config.toml
num_key_value_heads = 4
head_dim = 32
positions = "rope"
tie_word_embeddings = true
parallel_block = false
extras = ["capped logits"]
init_std_down = 0.00902
optimizer = "muon_variant"
lr_mult_o = 2.0
warmup_steps = 200
decay_fraction = 0.625
decay_shape = "linear"
final_lr_fraction = 0.0
max_seq_len = 1024
Each number is 128 + 32 x the weight over its row's rms, rounded and kept within 0 to 255. Layers, rows and columns count from 0. Numbers have three digits each. The size before them is the row's rms in percent of the matrix's.

# layer 8 MLP down, 128x512, rms 0.182, rows 54-127, columns 256-383
099:124144156104060118099176113167094121122138123181039157152125151147087160135113146100170053099186066090157145137164125177130138132143131084064137133101141070027125170093161071076093169166141149088093178167098069150125176120145137100138164141128109113099152131107128151128062183115114158180113183132112124072163148116135150052147064129084166115148168111128078167137103129161124112122171
099:127156101119132155113125152130137095080155134162151048141081046070092136164107131205127108157051066062197131135108136104129181084139135118081094161087044145122101108113177170118084103162125151084155119122127096130122117106133124109159195135093142130139160146133193208097118161121111153188114150115117190146127101145130124143115161094147114143128176093131124154141175141065131071163108
102:093101136119093126147180121170155113090136187147155143081107136192124142148094168065101119157116146144137076125102126134127119065131104103073072148194164100097170178094138082086104092143133075112131188106102131130181131134141166072115111122136093087057081084159124137090114149089147120152133140146082085164103196131092148128096088079144144141105113134136139176149114165129163164135158
103:135135090128147109110079131121162124100163139130163172204118099104112133077133165139078154196120134158092148096133159149181077166144166176108086109169127164105168123200095111115058104116163130159155145147094135150076166161229154143095104140093120136163144084123099113123090094125148162115113143082084064057072144153121119130148165170130151172104109168147153175103093082146137081097123
097:078141128139057096138109141101122082112144129083147143068036149165138181123118128186127160124150144095178143134117108155131115160093072209121217120103153235117102090107130146112093136136143163143146158166099159146157130158108174126166121109131123094079124162075108132128194072082120133137100113142066176165164113131116099107136148079103122114173158150110082153160121134079106117126138
102:114140147123108122111098146129149082164120077156084182110174116199084136120106156125116117147110088147141074136109133109158143119103127064129093110103120167144145111100128104121106074064149139118181106115087130137103149114187152170118126155119074120126173105083135128156132135120076170138162124109030139134097157155157157161144159124118177093139098121066109079154147146098178172191146
103:191142092174094096146156120115133110131118094186086113110139170153151180155110166122111190146093148139104175101139111150068124144160178146230131176148108126083121118176129160126113111134136143128147103116142083149222110165090076138102104120165075138150126159154087173137143148137089083136142165115128132130112087141134161114157151114163110128102173125109137181152068069130045138126073
095:101106125147135102041085056111113118170038114118109111066122089141088139097156039123131083124107088123159051135105155151144158114108133086146074134116110142108190126195141134201113083110115131099098170124105096143137121114169175151167169106086118124085193091098091138151163151113132236075128157122113143142129075134085066144172139120125068134112155127129141090146107148170136111143180
099:114098155121145124167144152165092152148159091129128101150146103124093106119135158056183145112120099203121132142081065081139129174137119104103188090062134127189133217119160134070118091112151081120100136156131142062112167124120123141121095170071166136173204145126169113125130143149098106089119111086156105132153074111130180133212164192124123155082078105126136160116069140145107087050196
102:121136099163133162073127138088178138182169092093218141127099089174142099128078135158087202139161116096119126156149112094061054121157086158119103111126131173165111137078121119111079123158126115068107102068144155114118110101126152126154155123112138173121110133161143122094157126151136157124103198129130116139111162102078097150101133117147088109148136136186117109166111137115079163142124
100:155116083121071073147138152079136134167118159089174098133071138147137179161156146121137141090099108127144097111117167092154156164101098144174185110067101149058133146107186097116073139168118122130100140102168126120109124038162098143166102050129131138113060118070136127097141127120118152108106163180086133165179170138099142125059052117101031101123221106183148169199158128161126097170129
100:144141145101186090145107135107175117139113165161075112114108125144162073113152140148172101140120109141132090140143116143149163100091150096088088145153143123141139146129101090087127202136154123140167067147114077103134142105130177124103179113126052121116171104093149114078113115144118070184125123174129100126122221091077123143134132146178086137182118087122116137049178138125082082091192
100:201086138149129170098066136111172069146100096118116175120097156145076157120159169180088173148126045137118117125096099083115158097181120009116108061175091124129101082120172118113117123114116198078143162153168159149133100140150133132135117171120158158119148123092147141182141093158109152116079144130113166146081169155094122137122057122145159109108128101135118083139073186092102091136128
097:100141133133180137105119101111140133084175114103184131100107207076130099160120174155195129043111132096144065113102096113121152103066149159124117089100135086154113098114094127122089143185091127157131065094107125116128163149125107082138112169141125078099151127145101135067155119103088081132163113111143168101121069142100136121164152108074134121147097147169082114148097034128133061101124
095:133215071132116091103125149075101111094137091109087157132116085160133130123110123065146120138089119104105122165107133109107157130100110129120109118110128126196117139142196158176155117122137102101155168175051171125190124146127185073102142060065119116148111152159112083174120180193101238137093087103096119102154196129134145069147065132173138132123122126145082113162140055164119124095110
102:139098103117119112146115110141176116119139157104163134128123066099131104125139076107145169231175144134122134113138103143137088099133096137110099200090128169101074126116098099119123091138114118143164115066115133103154166157073168103123112123125149149116145173119127129057127144073130193181123095096129127100109138144148087087093085109202176149152118112148179122131147112114137093083238
097:159092121067127186084096092174186124161154139094108114165122139183101088124153080158122201134104137173180138058159157172178116120150147128096046136145121147142113135059097088074124131210163101106167140119093088108114119103129084132110122102115164203084181110086148153085090124157130169152146136120132127127098186114155110094081088147110147085102145124099121105092140118148124136106132
100:164130104113140117115091145137156099131109139090195090157087129141143079127186166157092159172128119200107138147129158187170099088156158088157108119153151137160146114108151086170135108142076169108144104172180121144102175114157121131141192114152101119119091111099156190127103095131162091075140148120091103085093126169160175108114034132172089139166126146146156098158096055129073130094138
096:120173074163126125052093190114115188188105104165067101087173134165168097086169112142135098089155109127182172147100160111132163193102131148161133113095101113141160116214147118142169127121119082086103167120179072081110096218113128106123069131069135166132156130169116171169165114111105134150177104120132212114116130089169078094157126116177152079095091144121130105099137150150157122072066
098:153080099083191183115046138138154097135122155146131142175148135125089183156168112151138122076142090085114082093151138128102146120065166117090145145155184144116128127125109103093152110203146136114111109104087108124153157142106110144085075127119057115108147103087109126102132110087097119147157123122128159108112115160165125161079149145044106170137103148118123066193109138079158152224133
100:108113119146066107039080124136157144115121147114106083130175162113173068157081073153169089075141156141149068147138167171131143027087092140135131166119170089137131197135222105111163167134073200114086132105096106072084176125099139126156169158161077079132076151115157072160070075132138145164136125112145132173137118173151156123182155064170096147170110133127149100085136090128091109000160
095:144157125131150151124154195186106086112136152114121135136125156144110117103084071127190125153147113115168161168127086141148165077142131214095100142046140123113161158118155098118098091168108141132099107111102164103090134136108147102116133138110155095053072125195126173130086119163137158180132164155125167120091139127115142168163181111103137202155101158159168135106098117117106129153129
100:127177134151081160151074122135142125096102095088096107072177142089113213220115106107095123058091140104122129140087073100113109065142141132165092132149118078069080147104191118112145079113130167067086051108079090091153158152174132173058155123137113131101130115081121077083122130186136124142133171099136164095146088103150095122155138167165112202030145089140161121130126132133129176162099
102:103079136136183062165138131107153136115082121116146146063161127098158115088086108126108072090144149126077159161169098151151119087172191175141129108111153117102140172148099130122166095184146072129118137106136120067110125097085185113130144105137133104091104085128213080138077099166129078139170159157081175121122162162109172108126071144149182101112128094132084100147173105141131173152119
099:143146155128117119090142106076127133128115076181196111121112119131070137099119194184133169115069201104130141174127146168091166161141133089132115141138099097164144072134163104139116143141132090083170098135119065162083145100171118100120184130146147177087119182105134110186067122089114143109072176200123104073098126168156166105129141094096117156122151181158122160148151102150168106124106
097:139100128125091174059108149125128168095105084126190152184139091114046139108102117104145156122098129106130138103107129174115094198139102122133128074147099141159133165105148098122116107108181141131120098109104105121105177123140146165118124129118068156115112081094170135113091145139095102130105109132147098094089139084179128109150164115157105078100125054120131089137128152090190149160158
099:145125151157152078084124153098124112089172138132132090148113086136087080080191124140126185161176093111095140136138099115142094159117165180161216111092117132093147155134100117164151121170163143148123112127124110131086123117148174114121099114124152079156051123120131092183110115183152160186138086150101156105122116112136094126110138140119132086156147108202193164089038086136110087072153
100:080125134119080127129135115129119153181132114094138089148104146146107166137101067171139138161129145128109138176100016165136130176131115154096162161140121123165143131100165119068066123151155092167111123128143139133150133156136106153129161118149115141167059042114149165081163128050110125173076176161098131191122105088133190132099113131117092110090112123154080130191085086120122115134106
105:131074165158128151120120097145163191154137138156156157144067205150128106132111150165096148097134121106146110109105063144096149165143123128077146123104133097145140167156166102148125151138161089181135053139146168172107154142135100088092191185129153147073130104096118100126159128128159115103109145161152094146119124126112139134141112111138072053146101120197134140183136142123110101079194
098:143135125087162059105093084133156176161136128138121089137184081103123104157139088174105159108056141159096149194129215064137176121124148135123124128183085176113161183191077090108119113112151146078135101126123142101073089100155137176208108144162092159114090085158142070089123147094127153131152125130138077051114143169126146161165123145205091152133110061135158179106121130077128141126109
099:108060117120095107198097122085159114146132131104206091077162105113116127139092171101125085109162054145098083093141114161130140118062190098141191147126133146165164116183155086100114135167108087185134164117086181128218135147164149213110140181117142082120127139088140127176088156161124176169047125171103116152170147158119070112143152066143145141126144102128089159054103153187094123121156
101:133148179120093084144132184101118080127125110098145120131122153124158125099110143074119111161122157147126112129102103105189132133109170113097079130114080087109165104076083179135109089141164150158142084161109112182137127193060087083140109062128131086136087118133135183075085067091082146167074136099093184115149157165155130128154176134102136133129120127110159055150065135167121112167232
118:128131085069138160106144133126126064126161071143142190121182151133132074186142048175153105148124168054130143097120119139087144140157145080081115195150205145076138128188128039110079106105104155126155177184161051122099197151128072091049125135174131215120120152139168116130079133176125129123086091129093173091140064121114136177096137109119150183134176163095132088126109129123127154105140
109:183133089123116160123120092173153136093118116139151083062150101092069084127171104094146144102086072153155115102123107123103147164063115139118122107135146090135134082162131148184171086134064133126153080109155091136190157139138113128128134108141124094110188156172158131126129132161237134132100097144078154077123096083116134124101113143117124137129157123093097114093079112163167127095148
102:123138109143157165122113130084153163148141127175134143083173132128165097171118065106122155114172131128175077144138080123108117060133159150195129125088124143084171159147162139132106138132174088093145210172100155127132143116129127124112168132156075107188167100058121100117098097134091169130108206110134152164160150089053159110145090124114140172083142137075104078111126099104166170103099
099:105170140101114101056095141134108100128126102133093152135124116211127097100121082126140118129076154143175122106094144078151093166133161116087122124125121126105176070076137159108130102138106092115141179111129142123165087081102142101117201139093112103102117090174175060133173065083134145095122096130129159139080153095110125127143088092123161141136100106123148153130240153116137115130097
096:120144101143121123131170133176129152166183060103165102111131143141068140180056124133137167122150131148119117140119201166097136161134143113123163116125135126162119206178156122201165141169087183144089097169131207107059129131137150065112172064154098084111090127154125130142103113151160081128055112106174110107221120168080131139172110109080141098152116108142073140091095119097131093100139
099:116182180111137119136092165141148132122097127134145150148084114141070120119109138121172159133159127161113153067080109163142120120105117142124153104129097164158100087168133150157137118088168100155140186223175127120094085082140094148100167134147083167165124104060165102124153146113113176092063142160106137101079176064129112089108108146202107126146135155144108171169159117079112117142199
101:082121127121165149167120089115170116132137163155140088175157159107157106132116120138050158152126134090119166109138119134109075159124128100173071169095130162118117138132100194161189127138146103105118150123182150105129086138085179085113166143113159181049127095177115121155132109109121067070196081141108109123133164149108088179097156124163128098157114102121177105119120151088157118134169
098:118074101109144158152156153096121165160069156116081142170201129156125141084104096134137175146142162139111157141160148103055116154156145146116131165106143113139105130101115112088112163183085178136163108102085128145146167016117111103138058107161137131136178110099108109074115127093114120153136123118084088098081117099138116114147178157115095179168136129144144111170123085122121141120096
098:172132094141115096136179129116109112129059104056183163174128085142157069035110232154084103143130119142160128059106151114127121124180140122167100131187100133122085131152058169127164134130136127124123131160168157131156146091135093154091137151167117143100132125115120147121102118135121086073110120108138141120151176162153137125113107112109098149164129137097192157082124113117079155088137
100:099142162131148112171158159139153174084142109080114148093142088097143144081217159168163099158139063121117133121097098154172100144159144103115150152105150074133102167166107151107150164162170121133125139207216149152175111089141131126174154084089119070040034192114151153162144097124176118158071114162095146127148143080153159115081155145107143156139152133144167159124059104115199146172142
101:167154082115117089105124179164151129110050110174092164179126119157125114172172129126146136105136129092195095113133137110158110103074120155173148191127116135105162111102157162155122150108142131105105112139070158145105111131207171139152157077134137096161155115148054092106130144098120096152164131172155135165143122104152155111123068135156154166083126107147159134137184156226168108139132
098:157106113169085087116042107131100107143122122167196123141126066107105134138136147147121086156151115134115127077155149111149065125158213152136101154038095128113161116133127090107105112144100182145154089136092043105141141140123049156094083091148155156105118127076115129132162069087179103126102191104104166159113093152092117061090122144087113150185156064127085097145089095157129119127095
097:136051080121163148155143105101128099119098160167122094138119156109132095125121091105125061154083133170147152150141139122077055094116199175105132145168152105105114167126092141144172106111142139107086117185128140092111104120112110118131177080101072090183086074116084119166145084188111133125155111151105110200159083116116111141140137160105142158065188129066152103085132142128148106095118
102:129129111155149117136106121115108144085125157145148185132133154080085122206120142099117102155136095134174104114127134155172093080183115153148113139142183089128103139061168104078129064134120086152141137126104157140138168112121158133104095111106099193117131093097105185158093115100076065105139098115130085129156132149154093150095184090098178145183180110095150151147111110187141094147144
099:032116152117175083139116121119113091130146089100125168118140105110182156103140090172122174175149159077154111124147130168120178124156138148119152119155138076164141080109127160109123185101184127178196134063182148157151126110137093153118066117183114146115045104091122137091087096112057070075121164166132069193127097115176120144071180133083146110079093096119090094128119176109135162140069
099:128107149123133166164078120175087170142114116136139094115135132136149103152163125140109125084164118106114206121147072125079110146154063122108094173182094118116085094142124148139164085136116190089172162095144123179173212124072127100174073084132169172131121102082090135133135140108114170155125118049106135118110132097124135120098147124126100118143056111109139115119132163133172121130161
094:209137146115114091063063060138156147111137162134153147112105135144166144137172141126136085138069105105141140163151110091190084103201160035160092104134117137119129155096131141111097117134097108129108152080097081045178136126098142121177101081129100156115103158162096080143182130078115174116129134123147184147145107088091070096091148116090149112126080110167153136090093102151114098130111
099:136176138135141102133161159114165145128101089078066167141090117117107085078130149149145145152124124091103136158075139148128157146104133121151103111136107182145114072116137133108137074107144142096067138203146132066114052126125133133141168106152106132158115122086120182079067089119102114113095056089112156119134103124190121099124074171110164140079127129164133079101161191121101065134088
099:114077164121095187151129120070106093127170129150153174157119151132167172152147145137097108090126129141082206105150184047128116135141107157091107175126154126113109168135108112121082115105127121152127182137105129174098120124093126146147106111200180101114139093119144125200107111139098127128177154125122082129007096114148057122219095178140103145162119174144077147118123141124108076152138
097:107129110138105119123119081140101160107127132131158121099163182133091115154111161094116186140164106115157126205150059102221172116115142079137162117124097138104119124123131144127140070123146042126183113182148132118148124145066127108123120094143070080097129159138159061222162091189135113138077102160139149118120100124126111056129145130109158142123112145138127178136127137141120162105149
128:139118062182138164158153134129118106089179126159140137112167155180155134165136137120164105146063100115095144103101153086159145121149153159112159151100139113139137137144120079149142119123082129115130101153092114159177112102164129129136146131087134139151088126098096147136155129150129099138201157116107166122140125116089110103109083151115140113143162120134131109129092175103142123161175
099:134186186122120146126158112168192110077135062124145122076112163101130126139139114138099118064130205126112129124125172189164076062099090149125109069105093174111114127196137113123140097142188086173129078180162136171126114125107155092146121127150139095128162122147116096112133126127102145156095192092086095133113100120105107099148130165160188150131109109142142133117216113103138122128155
097:112084132123091083132121146086078146180074132104124145034154103112088119149086135126098085154154120160129150096129121120159120104068138148095086156153199131146108098073149165139091080131108109092131099104150113125142146117112155121127094106133122171155157147119142145102103156128115126178150140130064103115041167127162159173101094110130076112147104151156157111100105085157142083090105
100:107181116072146134163128109154161144104187160098105179096124092114143115138149078114152112156170120087120138041132105161097193097076142118153183119189124184156108130157148178136094109139147132130121075101130165062050131124121192147169128080101103099182144125131151076118151137083146089177119133152133149159137124139149084051137137080158174174096113164119153132150123112137159104110118
105:143180140134145120087142128139113136135091151123147138150110107088129154157102128124151148170094134107141063156151155141090111161115138149127090144109092132119129172112142087077172162078178121120154155194129114189099081125118164144123118118163098090077126195136160151081128113165108135155103183108101090159121087120126161094067143130129100160174162093157048052135118133103141177129179
099:142101143139069162131061177135077192122146120122143127114192149137110127128136076184131125151113093135166144141085075129135128210118171109142174139175133107109036168156163139205124083098104129071129137130102095082157129177119129077152146112049092168143135159092135104145127090116166147140105172123148138067126132177121148141167124186120152089173141103147178125072125121134143184092115
102:177083189096105149097131148092129099115146094173158076118080151172095137136113103163125090082114159116160130147199125093122136130157133141181095129166147159099110103148103126121147157106144146176185115152103137139130109139190124121178126160115121129147176135157140094132113115079143131127107024111116096116147117101143090076065148147126124125133152161130145151136052170137178147126210
098:127076133122178061153132118101141124126097148178121118131124099137201108159163109133130122140077149084166122182110149089071171130150106128086109110159175129121125153106198125102173161105141171110144135097097142155146131177144134134118104133166159111132141142048128153115148132114140139117132161131140125146136108146139137131119133148133117158061155149128139127185096111094121108130084
100:116131104134135087133123174100126124128136165124149145092128087141191140159101107107101145104161045114122091158121127098133154150150100131161107117137121150109175130097070112173127129129151144071141076191114111150160123159094134089179129091164156140126171167151121111102169112153106106110157096044129105115131132091117123102109136153126192123169168200211165144120123107101134065151170
102:100117041091112155148139137124047142178148134115112104127164145164127182145126084127101124138132152127119146161159140123102142120101134139180110153120121057101222147198211128135125167148103141161104189174076094151159165066103089130148121097088120132135148136152114145137193121082143229132131145166157102135156114141109136135149136115164088092149144180110188144147090157119074126130109
100:118132159075148100128115078150150080085119173165079103129079164107090155094109128180168136170114145106151134170157185138148160168104124144113077089119171154131173119179154166127098141106128114146072107131069150147093131129123158147061129123124056052139122108126182121172060185134120085172144119105081129149143162102148141178139157105153121098089058146102094128117112154108166176165116
101:099170140103113157132151103177129149110144170130162142153084154080148127121118095093126134130108083170089132135115128111145125092082187113116159081086151127108178160154126121153104154126132131157098171110134161085162116111149128083148133087161174137133134036139113131154121104206128135122145105145124124106185116159144192096163092084162126134147109125169072161145115133095099147133138
096:128118131158090131160153129103151144091124128109128153163121124123123129180133137144124176117142086156183039095072117165154065138070119135115112101147040170167089160153182127167107113092107115083137125170106108152137145135103174075116123178080150133145122134137133122102085076094189160141123139132089159140204101107159139111133137130173115145109125184180142165077113116071132132142097
096:104166142169104121155128151136094131152128131074089147136151147137131138107135120173133113081137102128109079142116095131064104136119087198113190146144066140134048167087096151133117167163122150122086104085170123110165139115088173116097123117139097096168188133128130111084099099146149205165185114171151171147194168143155136156222148160084035142137151142155169173150081115101072177110146
099:106118122107144178098120148101099129120152177177176155161052144129200193158117161076116149092125148082110106129109105131150064162081115050094164093135187165163124142134127101129111133120124127154190152127138095174149097153104170160123081140166126178124129163114147154035162136134125124147196107103088124132140122221112075147139169134118070135156106132084117130102151168090142156181123
107:105113128142142163163128146140122116146156116107165129139137154175072168104132090090142142135097146109121156088127189130090124100092110165157191129066143065125081177121151111093132171101163149085075099112149137121152108086175156165091110086104100115125160117087130113137108119171065158206132133125129135143179110133137168149169097101165184127153157132100143108143154057138110111082106
101:133140116154127150129105050170116124132190143116152136091155137166146115186123093098152099152022156153153108089135127100147122082113107143101141091173112082130126088105187159143090136093122079163084134114185178057131098133061101141170172121158139104108140149098086202110115129186135089150148112055105121063150161138156120184170117106122076121150173167177147195090167165175045096137120
103:149061124088142160140122128100157198130100029107143117159110141132128157113132160169136116091096130090089111140092103091121124119146119124187115164123118151102071120058126179074100152147143187142152099133103163117063115132132188135096095145080101099136174155112151115123120119158088146117122190081196140195105101138137179110120109087166140165138113116113170092128124102113131119136153
103:186115140155084131097122153110187137120153130145174111116173113125141170119175129096173101144155109103162176200107156135116096121190116133146110092083126118180128127156123099121126156151078155145114145157129130082151136047160119101134117134112101130105124118084089128178129115169123138202131201177092150099139162103078172157129095176172115104162123128144125154146116189166103230109149
095:143143216140152191094147121154049137167169146122087154149139181106143136161087125086159105136133173080150112146120133161093150104181178185147118123127082174131103109144117124077100115061120090134136072077138154109117157088156093148072124107152139172105217154107121153113123154146123099172184151145126109117142171174120088167132078158139111093135091143150096117116166144135162158127108
098:127151156167112125125109069127101146163102077129134133130126135090156149120110123123127162194132109151119148057124157130059117052161082096109100148151121144151139109117119093089146122139123102130126170133174161150162134094159092102096152145136101119099120133076178112129102174103116116143119108121103063159098099111154141124142143171087108206178192103151132137125129110178103109169121
100:116154149131103166148149087179152092133108140091108142081148098045172081139124100141100112152120142130167138111133138086153090165098160162160176160108128096151111138129149189038139118135124114145149149143066146095121146076140080199090121105088091165143168127160113100230119091131176129133118151084105110167119157135150120085149111109109157120143087118042122097144150103130117165066183